config.yaml
rope_theta: 1340.0
rope_fraction: 0.5
tie_word_embeddings: false
learning_rate: 0.00589
lr_head: 0.00613
max_grad_norm: 0.5
train_tokens: 82250000
max_steps: 10041
dataset: "wikipedia_en"
Each number is 500 + 50 x the weight over its row's rms, rounded and kept within 0 to 999. Layers, rows and columns count from 0. Numbers have three digits each. The size before them is the row's rms in percent of the matrix's.

# layer 2 attention value, 128x128, rms 0.0841, rows 77-127, columns 0-127
093:471458507539513432498507595479456556536565539591428461510484537453420588430415500452419434607496533490486502541470488488517571514435485436566575539483458473468475547571515585441548483516504501501357452495480513467487520507409438431585467526466502408565454490520437492532509544458513532495542405462477534451458563430591483449453498510562493430561512537503438582454520461489533479478373
099:523452638412449600585423434509548519512521473515444520471537499484516504602453567511432513529397487451454526481462540562440525499488433510491491529537484576471523535450471458497524479576635467487602574363503535460459514423449571481457384591520474463477514431496427516578466546544459494541489506457557462499443513481559493530471493494474460519523489571530630488498474481452507467495526
113:502490516476554453622444483595436526474538437530479523460427398409488462448502543507529449480488552498439532457457522428526461559469480493502496512520474507520473582500484397590554557530475429532550536541613447510517518564525461432471408521505493416498522535443562507544491497599470519533395556457490443468590508428509533569567516438403529498562518472541505513480604577554526428433438
096:508618484489473446479525451494609440554464509503569481513569537491530478448470440474488493466451488464540460553538473535427595416460426459512518543462502512528495493430507511455532448511574437404431478570558481469536546628512525501502564527454520562517597456456512398514481568485408540528445463509525523461475553421481556425450565570489505421477572567376484490440476546598500432500534
093:612446460465445492566601603584477498399488478620521501412447381526451452533478575548509499521526485461569542424531540465465514571519507533394540570424474478520466517429495448477460422463459596521479491444479521550520461580486511443498423511473596405508482529493507512466428402495425499474499480503528563562455520501460530563456542490520492531513475474576487545499590539575509502509449
092:542606551495422543527580475551443488470542486550629467562411560557520576488424499512481584485533451504469550476478518442549496565482447602487463585592492523485505487488548417539517537449498461517415492455537598465441485503404530473446505470471524414401557517452400472462518509482539516493455499498524539421522454508467471463548429546520569520516596479442469403449453505552562415517526
105:523524475530524554458472471590442616484481544470523463539572513505573562449454514474505480477453463515530448546484491425457465487508526470523517510492599491526415474566504608385522564456457501506553557467560607484467455551478458433609500554490531466508548493442517502514605567505440526541518404425411509512480554561482576517484491404509498459497526520473473451491567445486503352467373
106:453501534503474501468499506504473511431521424423519502517544546409480519604566440514547501472488515520546505595447537444544505438405536492564441426534378564489511602535501551502439563489497451453429499525473441472469532569624498550415536484406453522482464577472541547553527438505523512539497430453404544510467514473399507517544491539404535540495474511448542474651553544460451559470505
084:431506475499545360502475430605503579510485437562539582481511509468446442416410529528538538480480564495487426508574504460464522541498491532415502436516551474495548494573501540519510511417520432579500537512542527500465580570585509423461537518470529481542481428464553478452582410532476438483530561559492517471451485474559478486486545474526606485427488464541536400407538451441402494456393
108:608378482503532495598458482503478507482448596490487535468437483521452653447547483555471510542441489566498503529490538525403322481563469511475462492580401533468489521484527535416441544522470439397495498539508481512514553564619456541462482492442519479545503513476551421513539481486442497530542490602442535456573514488435467483520534493519417505547543549541587492524542471437499518505537
110:546495492615508535552535517499489498468483504617574541577480561444531469535572590531448539466442504500478475572486531531524544444541572460455487551556395517554540516513527500445556414413447506579500438521417535468483570489533508464461460559491564580555457491491477554474587403427446467574396432513534535417434508490529426502463504418546483454495441518460453605509439441515509487448445
106:416446467552498539502405548498508537532515572533483505461539514531500509647450564496562464555431521446506556385329429515516515476606519410497573526390535450473522569472437421533447512483474557536434493456479510497532447548552511552486433421478463554517462404488519462545499510504531520492520459550388528496488470512577595483478482508544455514480449450555521489497465428452482502562441
083:440518593460561548494542543597469504436357436527539526520409377531555544474476487459507555494551490529505520468460520594437501542470495491473502424603449514517513481476543477496503444606572436511441472580514460416550427514431458480513445472450518462446537592526548442557473469526525406544576460507501548498512510449513530446501526487451560473486521574361521537507445546479456412474549
097:488505543543380432439576410399491448492418419536592583446513571509486569458518474483485494560525456558493492542528451510474468396517519490640448461453482469480481459472460487536425409469506488518535449467489559515549486508465480515426546509588573587476553545511490511523525481482547521364509596462474582592544489480555472463406466534503486531463508483462443473517446469399480507540450
110:431401461430536556508423453516434537488500510443487502488483498597515541501591459481479519524444473488535526468500426538475483577600469560507448552468540548480531479477557542606474494388423528463548507472535486523609455457564516540454372416504520516557467520485456499456473577606474440372543404540515483531441472602504421552546522510443539485463541492539525591551496476501563492494528
113:506509556506581484521477478484450505513502526538502465529487473583511510479546553518496527525463568517485589471479467472470569494400443545487628474475616467488516456468542508467535511593510554489535473521553507487512484442423523476513461591587458478567449374474499356575488507469524455465408418522453465464443459472550455495488528486478494454469469399645495514681516479471550500511480
097:493477502574442469539521555596518587475429554582477451357431528376472528555463495589633496438551517573508477469416522489556457433435433498469508508570548588524523434534449508597485482481502520576490528462532544505494493488515494506475543442434484440521586511466507400505503569506447422501447511514499533470566546529565447439439478456523547543455468552410491520522526435504505519529583
108:466532500552421406463467590417487567493528512542503519556409564537431498539535520516462513489538415503440396460487546506597519543487515519582413494410505507561480422540599485564536480475498449551530396503482515436462496444482471503585555436676466455502468462442465504543342515510543548556461527419474532536472504534478549509460510503468529523536515531533487444456478534550541500429496
096:481534448486504340552581504457469392544439425605514432503495491407420506491490482526492567475533595496448510522532561488515481510506582486461503525491524461402455499547439496485559507577427507535485482486546454529490415522493520390529510520529477474469499482499515478510533543433643500465494567482482490494402491500588522467415431561540617515493522529507415384472497536591527465552495
099:513547549503467476435604513435471543650630422519479523512445543523549511501562540487573425508414435586498445512500456432521455471456478433495474510545484412478561553475449571571557548529497473511486505440436546551472468493514574495474515603440528477450474470509584522429500530480493454479451499582385466501529565512487580433479473533526581489514523461531518517390482452590529503589481
101:520484551529519499484561496447464430489534473429480471451425479514558480524573536490539486432566514464462434443511477524492551436544472523567517383512459490454482562521539464467493541438554565417553531412391472570413478516530569456418442542579509385532501509569491488568577526499511542601631532500395549439554557518527476533559474454463435542510545496509548476542384539491462516557469
097:511533516453538543411405430519400458519497496474523483410510478513485425375489480483600489548548494577447543472613497479520422484496508492480504506464438480459506521495520518497491451500493489443499504474452492457396486553462515398539520509523586596592532458551498530514539508519482601559519376572447473568474441514483460547491511497585468528618429599508490438575555425427474564522508
099:487498533555425549410497493595488496543482583467486488464464444484456566468534542521504487549543604506507432486611513536472472543559544561387414474565440484518537479488433468520499486582552463564482452549508540395459431490537438522452447407499522507438519540461405445550557448503471446530553530558390540520555558498407536555475472468478471510493536473461539386575489500451611565519479
099:531454456513506558405539394519472521460526501501503522450579679532494553507496534493560505522509531466472490587549495524510490533638490482451491465476517572462515480483511449556605467471455587476553500435439437495477531478539450491509531498506449391420425536398433532559494448516435522608451423490489479484514459438457542518476498587477508559490505593513539403557526527454479483570410
099:480424517468465525465525478455516532516518431464469460594558478576550583514513595528565439482426467587510439501550420538532544471485537488527473545395467462562518518570431384417603472561434420572506495487469528458546569482505380478566513525495539392578492514494529541487499472526490486483590532450526489586515449450535563473616427528446463468512508498503477460455522591488433540536464
101:456503566589579469437487520549575555433475500473428544505594437569477575572467579531472513452535511611471617523486529398519551594494518466553549502490544522458464423530463526526529357445487542529461485512478507462497536467503422554494523484429444512521497454438444436521465445567430561486494542490560527543533525555505428404517548455511413464527454588510498493388478512543459482560496
098:545504411523496524516486561461509506553578467516496409502472415481536354537527523536505493469461408515556430523542478494500568465585480581559504492456504408477483573439404486585490507554542509532494457470454481478499545515580505423557503421521451559537496597453535473501502488546488521571401558539485396579461518561459470394481432403534495523565514453415497541602496515511544471531429
096:466519358517535484599502440584581462543530484473446533550527497415518513652476529428465526509555475414581500473479500425512464587525524505560556496522457419583514508465530478528462450421462422571553451507614448529431544540491534484437477460487496547452486497469493480476516440520440399459492540440509525524576418514509531536527540411564454521519485439411550507587519557446502492540519
107:416505546564477434508487437460471493542469473472493565359577509478571411479494429569485634513537485604470526472429498493456541441534428557421550535419477416409570517558515502574486478487495495530409445489449582444526548532613559477527432509470517474470579470410469522543489426536540507541526484471492445431498514505517445479522577494542530538580539557466570544485529503480465543558474
101:453489515483429559524405458474483524482561522551449403447557453571541524580478421471556553386455487490588600506626597509548545433498521548454589518390576550448448464484515477469433496456479490515494556603584519522566563566459468406468524552489442492524520524551503517526480430419442579516525527556466522452477500514508513516467500446473515505549480500552502570531510491460556406565512
104:515489530550529476532519550553463527467531530469519468421445410444486532458469506450498455459518486584478506472415498561499353481415522451541490603414430495503491548490571554460502518539504470482520460502459434589490604564394520470486560464454552426465592514522487419600504537524470539489573480488544484691480477601538504540502460519469424436430517528529504468486498468516559512547469
088:462493436526501639466578510438466452451549543438380553575466564459526475527475534521521594588514478498494470427550514414530449498450548513480506523612434526496481496481574553500472546504480513596545481508455511534434525455489384439562444534514486499509532531510504551573502437620485491442464504557460613507503484403457529521400470514470516438495519575425456557544471406469472460483545
103:479419548421492493526557533464651603459451434393477573464475516566534446546498535501465470527449505447520565460502493471606533509480534565413520513538445514553480489476459474556362485608486455474478501605508474495477421565424474563486477492493507455496524462522422578510537444437589517520454505508526484506515512561543459524465427451454544490613488464594494477459520493444594499435515
094:416518535498534448477506456625476491513589553504516559499519461488476567525437516467446377488471413494513496540528585553376419576496461443607493545546483501444534526495543454493483512448518425474550508571464476442499519528502517519482452482521512548505453529543415556478481545402505566484530485513498464519513553526457501576581638547551463415591459449541399579473464520474437518446589
103:430513511581521535488450478539555487546512546493435535504464427486523464577456501567587517489512554508551549514430442538553475469464491497461477379373520513508554555559620435514590549505479578461554441460563552481514507522456545510542507519519516438490456425452612530493481522519529570445515550473487503588519354435530437529399469438427494462503560442528506470525476479539557513577400
089:430514479418559541457507523460570529429428503605522419519512483504465439617482520465565505445504490557513473574497472462511575523534597448565517497507475465489394528481556463522574455545563522499528484462487518446513507566592509487470446509528510502570593433563510476541470514596505427494384507444464597502430517380537477457525404474454489440423593508439443478541425472481554517526527
111:526467363433514474477532465518404427472487452515559468506466542536502515564532558472609600545477524496555393610502540558466443478465477510505511544455487506556528498573505491518462430476551553491450454507499525539452567467406499525472589466429388512442459562445436460465423503535502535554480530509501517488558497571491467525436494525508507410538512441508512528657507518471445365514567
100:498535512484496464503532519431515426566513481457456458461531573567441504607452561567486498501508509490536533435473557466474488546450483474552418481436523502505475518558372549504438523571557491513426578585508519466573522564570524510449483547489450519457555504502468437525516440514436460439550503462388489481485425570462498472443424575587585414514469510487442488542500338575532453602470
100:487494473593488506495472478550556435517499542459535533521508478561536518457492364539544434516429389503481524513544537467496585468469546527450527505437517554441526501465509457464507469580500596500550474582577599488484529443527422418546491544594494473491487563436470498468362476405518490491540528493529601505506536491382569516432490554470393459496482534494547452447443523562601522578453
102:508487514431492537499588519458502580444510522435505483501467516431521496625480623510500412485486477534487422571515495567489495477455452549469579447423520599504463504533574475476438393506600461436494589512420481467533512519507567503493497444431557531514432475560420484571489511521451621556588494484458534445527505434457518525479462526429644438466522502446448454550535543518568539513500
108:549443537475608442559539528566528558510495540431519432535523484467538468434541507458393428560544519567464598594571491460601459446497520561534482529451444470521499486445509466493509467455468411448519438448509536401447435495429475473539502515524461524500520528534547457599461442451480560553528526516437588529456524443431430422515516526523470476517477562580493530608612462531422432546479
092:541473536507409471412509533487483490375457472484502511498585611435612545485438572443473510563516478463503462494466503466454420485554440557494508537474517560504449637565573483625505392466458581550463502492583497495397491460466517475526483506509532472626473495485460519455506525486490463536535449417553442577538493538490530457548498562501505482530588581420509430464441538517443483484510
110:459419499572518578571545507466464490587578541469489479456496438440487462397494520516441470510567540533514454570467546522477529485487446455539508458406564485511599422435561548553411444515429444551549504462469434504508480507478514569578440519549469423415495507515552590601404479519535505495509478528457534573543553580461495518503413459478520550513582511504530534406556452597492425500581
097:483442524365457467428507456455448550516500498524585460469478520467479624443525499488460546488466505469508518483548480583499464594515502484478560506483501603450529607504417475650506501482459511498461511463429398473584558510427464520461468628526524569474542553512494506488569477537485544546544490535582527590442552575452549437464451477512433456421430580539473461437535461487478512458486
100:485541473435453504545511363415468580482465533528450417453459497537610598484475538435572483545440401475491527551527577486592518534526476515462556499468577429496494497506533534564516537529374575490608521392450505534466608485446495483470499614505479486436447475590487581502533418553541479495466540456558479459508517493535525513500518453453515473518513584449469493525485471466500567527589
101:539544598554540552573562546534479515431409509628486505474524455490532528511437529620452479509499471470475514550459483480475481532522446622558482526493453488573563560525400526514522477458462515448476506543545468426522520519433540493564425478499473561549488430531588446424437493398571497543496586433466457543471470471445470421472471558466441457396490604446444428583507500496499553530508
102:481499481467450507549550534517472577455470519585501488518510554469432444468489461555507559550491456586502563447605563503535440481464526431481442514495520521485483459495479531600478530551473373430432536544503528502577597457488440498465431446471425531453508531522468452510458524578464470499446445542420531419493535481499573540594438391568618447471499546410514413464608531516447467562478
107:528406453450462434471428405483506418512470521557504570534437535481509611480536509461561564493485480495571523400439587589432505486507482510491487527502523483427488625486573518480541622568559540543390446466557587551552567576479480511539454391485463588480602443557506539489501531457487577474532491473474431459499540453485533523525441488500487563446519522485516465497508463528414492436470
097:490571545525510452450483419497433491528544511519407518459540607483544480475579484492470367484531474395468506499445519433476546588511433529524503442507486525494500497543470529564549499512523569593604483467489502628493535506572405475529501438556478538466554532458530444465530449532418518548470563594434470450580517598530427505462445545488395456446541534547474463465439423565524461551494
107:498518476436470556474447535546572535513493454518538575471405477513532524472508509527504495533477553533517532472433511564495446513526460551511517483530532533517426522490486552475595562452500480536382398405508482488456447450542506559530463501476450532360507388553515593562479547450423505584583452528440553571559620477472420494381534491449457501501482467557450561425449550510526395522514
095:500556483471512575471459438532384476521463469472531472438472563549412442499347523528523572567563474513451499504519462552535506506588515449499490555523388575505555477502475447474506454532470589483560530566530485529405490501501517425563563548533505458504482564526516486474489503496563460444456471470645470552594521553548472613496546445544502462574468475553534439444506422434601494535453